{
  "n_layer": 15,
  "d_model": 256,
  "n_head": 3,
  "n_kv_head": 3,
  "head_dim": 128,
  "d_mlp": 1024,
  "vocab_size": 5558,
  "activation": "squared_relu",
  "norm": "rmsnorm",
  "norm_place": "pre",
  "norm_eps": 1e-05,
  "positions": "learned",
  "qk_norm": false,
  "attn_scale": 0.0884,
  "bias": "none",
  "tie_embeddings": false,
  "parallel_block": false,
  "extras": ["some layers without attention", "local attention windows", "hashed n-gram embeddings"],
  "init": "normal",
  "init_std_qkv": 0.0436,
  "init_std_o": 0.00796,
  "init_std_up": 0.0436,
  "init_std_down": 0.00796,
  "optimizer": "adamw",
  "lr": 0.00142,
  "beta1": 0.9,
  "beta2": 0.98,
  "weight_decay": 0.15,
  "lr_head": 0.00901,
  "warmup_steps": 372,
  "schedule": "wsd",
  "decay_fraction": 0.274,
  "decay_shape": "linear",
  "final_lr_fraction": 0.0,
  "batch_tokens": 65536,
  "seq_len": 2048,
  "doc_mask": true,
  "train_tokens": 277600000,
  "steps": 4236,
  "dataset": "wikipedia_en"
}
Each number is 500 + 25 x the weight over its row's rms, rounded and kept within 0 to 999. Layers, rows and columns count from 0. Numbers have three digits each. The size before them is the row's rms in percent of the matrix's.

# layer 6 MLP down, 256x1024, rms 0.054, rows 218-255, columns 384-511
100:519487524500494513518459533481490548510508496509537498472515468512472472457469480463508451506480539576529521497474479507507504507549499475492534513468479507523499517532502480502515494487425467506507526502499495528600513503528500520506529514500510497500488473463499491545512504538507540566436469492499513524507527513499483466623509483518526486486490471504458507551507486476480489467496
098:510510512453513522492489516536510518519513507530519476553522525485504492502486516458496526527483491539501477498462470507498495523535469503509480495470496469535529507528489487448445520516428476489481479487461463454481522503487501537488502497498496544513477503528525512483470478508509489487518498503494510516527516485524439504494482485521517498495536498474493505519545482530521466512511
097:486529484517530473515501455488489463493501497498491469516487537437536490540487502544505531499504522543526516502509484483502522457532514536499507473519508527516518508515522546456491463520506541474479504501441483514486482481511518525558557500522508516512519539512514490463510512510517459529518481469513506480493517521477538549466513469479471524471518491474524498524524476473507509520486
105:443444492481503513491448574491488455497499539486478450496523479546492489491504520522482479526513489489496537505504485522528507453524497467516469506489502468509519489524456483478484519499500519537495494475522499530433515472504499522536525474484500487519528525459504476468474508505468559462458484513487507514501526475539485478532508518501539479517471497506497516524463488469476466511544
098:511501504520515507478493538454547450515489472467489449472527533518486553484491468519483518498488530524505492488493460504503488478523509496493480486490507519489494508532521498460495468438541481503454506514546513494476523483493480481501512497530469525487492464450516500508509494533503531482530498489524517503527497513554520507519485475563533469564497481490473485540465502484493474526491
098:503487533511510481516525517496486494465448532523477510458547453505492502528515462501490488503524510486473505518548504533512516537511491495479540532506519499462507463511487546478492494497467524502545491519452537504460488522544474499509521511486475516498483519492467535484508489501520459531512528485485471498485477482503534517484509505497494501475467453475496485545492493501505483500517
101:502500478482520505477473449498441469483515540458479469471550466489509522490487478442492470491497460448480498492518467500516455493526565551496501510508524531503553502490509530519480474523482501497495428514493562489532500535477505507446520475468503459507507529473471527451506529543484494498488530451499513486494522509487528528497457484519485488511485478481502471494479506530539498545471
098:490508487528493484513510507482549503494512474491473467487538479489464542519532508492503433513511510500544537512518513481510501458489483466447514501470510506470529491529521519488510548482562491552473492507491480512470530494453507513509476472533512482533533476492493470507495491505514537489487494493507504540498552495510463478508488446462504495480488462508515462538488470468482525524466
097:469497459513474486486517543452486507507499509472473490479462496507502540479493488526522510551524492438490532496497475473542511497489477454540503493492545473492463472471499522496522501530484502476522546490492530522477512479486512545528545515468510461461512508518529489477490490497527498505472487521463488501484486482487495466530454491511508489501526481519491493479484475461520477524490
094:485524494506525456471491479480508481534478475495462488449515470506494476517498518497503516487484518546509493510482505480507486516487448511483484489488485465547508506500522545497505504513526462506476497498543495487479493506446541501524534482532511524532502430522516457452513492471506493516477493479495455528506536537525543489535483462497520491484498526514510480490496516489484493480468
105:485473526456492469516522442472483515500476525531476481460518491572503532497510498508470506480479513507475481493447490519480516504464534553500490530486502504445514506526541487498490459510490565554511490507465532509517498499509489464468493536526490518492515505447495461498493496498478503485502492504503454478490479506495548509501463550544453499530498508501472447489522506508493503522513
114:483528486525570550537497527460482512507489488499502520519560502494447483489514566526485510510512519510492494512482502528490533529521479465489533526458471517514561517515531509520551500509492499525528501491490471511508528535460516498522488492526547509519492535522522509507480542540502504497498508520515510495458479482512521584503498520504517511505505476461488528482503501542526504496491
099:511526484486513510478465481469511502508508519469546495497510524466527499494491491460533514491526481468486459469509529471496481493506472496475533504519473510551494461478508509482531510481501533514505472495523559468505452543520507496490468513503484536470467501493494476544543486523483472523486545492495540530506526501486527526493548540507498469488507468511480479497499499517497546533504
109:499450510541523512544531487509523539542498542511546549524477507496501469500448494497478528503420532513489488504502529488479500504519472467486524523504520482505488475497481444531508464534524483495480492504500534504534491514526503476455463540506532499468470445560540478585487469502493527505536473541503499477485597488493471526487505457489480500497471483485519453475472485514506467520522
099:476494471438483507505513482445490529488489523455496515430507489516494472558501512519485467486543511495493494524513502519466478535479518502464492491482514488505494476462524527528509477507519504515493499501517465506474444478487498488512520523464460489489476487525506534457449483503512539474482480470488458529486507506558524487510451547535501480534489508532504478521466532520485525510461
102:498475494528493508471522534489497484523516482485477492503543509437485476507500524479480518513491499489487462496483534519468517504503460530515507513484485493486516480487529509506491467484486501507493485532505493523506434521510516499529505480526511486527503513486506505495480499480495531460490552498547513523441480507483525474492484530487530484499454500495521489529529511513452554515525
105:485530480473485444500484465489523456475485516441450473495473494530513486464514478506527503462470476484508518484503539500464507484477522471513504501486500467439556507492501479469523531515530511501487483497487532488488457500514526512527498504484465496498532492496492451538530479455552466489503466493520538468473505460531469485541461499477521494481495509522485488514498489515486426494500
092:474498510525476502480514467501520509561513462499492471508527526495514464465476463488480474497534434521504501502461531515473488463486541494509492492494482493512531482480468528488520503489496497521481456531529502522503542509496491506491499457497522538506483531497497558506514507481458500469518526521481472512485519505473500501504472548510530540516512496501431490479516491484527552520511
100:502487477489460527502490476519503505515492591463457532478529524503520508487488523480512420443522505491489468494549485463496505519553539532551511487482530511506557512488492539507539447457479466477521463496477538497510498491495476515491493522488501502490485508518483483517536522522517484498513523494525531531484498544516507537494510463549487513513537464533473519535518482521528559548481
098:494540478513525506513497505517496503481483543487549495532519531488531425534522495507532531487485510523492499511507519537494489529531511488485499492464529528531506494499517498496464473509414483481514500486480481467482553496482485542484495497491523503481506510501553486458512475498488524522467518511504464524494497566565504484480514498475464527458474485516524488497486466486459496452484
098:482491479485517440493534506456510498494506477526509487480520525491489534469489472500488507509523524472466514464501518489515494504537438504527471465499511542451506525458506521502519447485493506499472476469548487477469490466521508522497479544468474498524463468460519521508491518478521484513496467526498442497475480489473479462443510498466492499475557467547511515548513515481510438528496
100:465458528482510539507525545495491492493496482518439508504493510475496500505499503503503496504471518471509482467489476539486488510519520549466521567478506499488488512539507465514478489480469474466502525511499536527487500517486493533493507445525518524501514452508514531531498469516481497511487518536522506491544468538520525557516495565534518516490497548476527538488467529497554486491507
095:518476510535557519528479503517450466475495487515485519503465483498498500506447475448522532502512534497497524515469513493504473456513500524516502498504509551538466542475513467491447520570537490558507493498494508498521498496520547522524510487517534511496531483517518532507500517526491543538530470462526519526508515522542518503556507529565491534505485504480558503493481526479498563453507
091:488489499521517546466497553492524508496498511455487474522506452506508529524507509476467456486573487507473497519535548483485489471477496517461497510513529453521517506484510500472537455506474523531472485521487501479532547510512489484523510538530488524484472476508471523480501492484490506478505514480512492506504474452440501512495482481486481531518514503463477486511463465533538485466506
098:510515472532478491503491537456470504541516514470472495501499490503519465486480526496559510499502525513498501509539504507531508446482503492494533488506540460466503501481518495538524514479480476483544499539482505520539511502545490502498490523565501487492511471486507482525487475480506460522473497521470537533529517515516449507511506496469495437478520488503508509495478475521486521470511
101:474489516501516488533456474543507461476467444492522468492517537548476465522539459503469476523517525459519506516480526505554511513499498494441492502498521482536499502513455494490462444513539506490520506481499497476490499495513518473494501468504504494543507522497486515450488531547473497510470502469494522494464511533507490520491484467509552524518507457489475515464494515508500485492535
102:497469494514510511531477462471482525471560496495515496512484522506517486513480511500475470525465535496496509502523492534496502452500470504467506522503484536482464488556523472528494509478462535518508494523499458549477519494502543483490477412470530465500467501542467540508533475511477471447501526520518492529524493484516512459483487467501545483532466467502482459516554541501486529479486
101:516511459498457498471453526531518495501482484503461490579501495500465462484502477530524493492523475503506453513482532487492498518513505485486471547503487506472523515550485510524470457485553499449519513502454473507472504496524492462513523474480504455543462524548452523499520493521496486486461458498489505478501479493495449532477527498502460527459510507484492553468486506521499491495504
105:508486507505515506483515535495471555554500471511519468507488549522485523525474534458486485497494504496510516516539474491513480505457501526468481527516468578474547471505502515521513510554484454470532513537496473526492549456487505515474484480537537504473458458539519452496485486509516489555454451506461516508517495480506481458468476525450477529523523521472463527466492454531488514473494
101:444484508511496476488475503500465490529478507484534488533502541480504478521521443461479459542512543526515497506512511538524499469507478487503474510526480518512507490507498465484482493520468486519490563484550464535500476480523522496509494495476501515473492496472479494488516471507513502553473512521477525497499493501493489508498469527498511555482493504510499505460496517531479442501528
100:486482521529487498493513503491457508495521507495461537480488453531518531536491508492489489493537525517476500504519488505491491498489528492510508506455530439507562506493442475492570466518539562505504548462479508486513511499504483510509553483514490494478512507511468446527523515480509482494497508513512481503538533535504482497510482494469508472549502515463497535539535507486511523484502
127:504522497488502504516443523533481527496473498512478489477528515497528491509505536464511509537489564483474484505467458486503511507516534467468527507531459498524478525503513513485493500496538570512490475484536499525487504497496509508562505508501539521478501534478489494473517556507507473504457504488534497473472527511600519526490491519482491475499525548487499584523490496478518503489500
100:477536536550487466464510493512517513478539491521489486502472461502485495510474488520494486527491498524501468528505470506476510519494507462487509550522471488529480499468450497525504492514503510442453539488514534529464467495498488463504549502485507511458481529534493464491507463475509496507475490517431531469483505485499496494483503478508524523492515515482503450491510499470480459483495
096:469548514514525529465522499544496476474457472449456494519541508493516462484453532460519447485521515532479535518473488518507464556495487510512502519495492537511479501517500475487504495499535509492485502520480508510518518543494495510519506515488514480515514529491484518518514452520468478488503495521505499470512505478527504497461520490510503541534484464520481526488511525533519504558485
094:471508519521507508469519498482494480516478534432507462474535487494489481498528544514503511537495532515488525516522500492484490488478481482488582505495467424483477511485479401527494481555464498482507503521545511495513475499454512489480529493506523540528489491490501508512532519514515492515480478533484472487470563515521500480560486513505534497477514513485552498459506530466447510543474
097:512527485468529481470550466484457498473534518527464511558484470547472517481482484512571480517497496451487503516473515467490503519479501484481542512492482483480490533475517517459508473507507501463536521467525493528488525481456529501482474506533525524547478529464495490502500459527509505491494503538467481518478490484523496545551469505476475520507475475515519476430493508435460464527477
099:474450492497490505498474480482472508504513548469480487447497472545496506458488499471505548546509499491523512536500492486478508497470489486542456468501469463522513502477489549519502507495474491503512503471483516512492525529478520486481443513496470517495484482513506476504484491470499515509502501500478512496508471481474515479534511493504527541499518458491482417450494457511519497532467
102:515493495473497468504502535498529548540493504485525521478488481590520505498532513480488476515545501458526527498522492487468466519471506476532489537493529497514512474499498546500517463483594526497508492491544532497494503529494480494538531499513521493459466524438500485521494510511532510497473493475485482470505458537527514496510483468525484535516497484530466501541500487496487458534453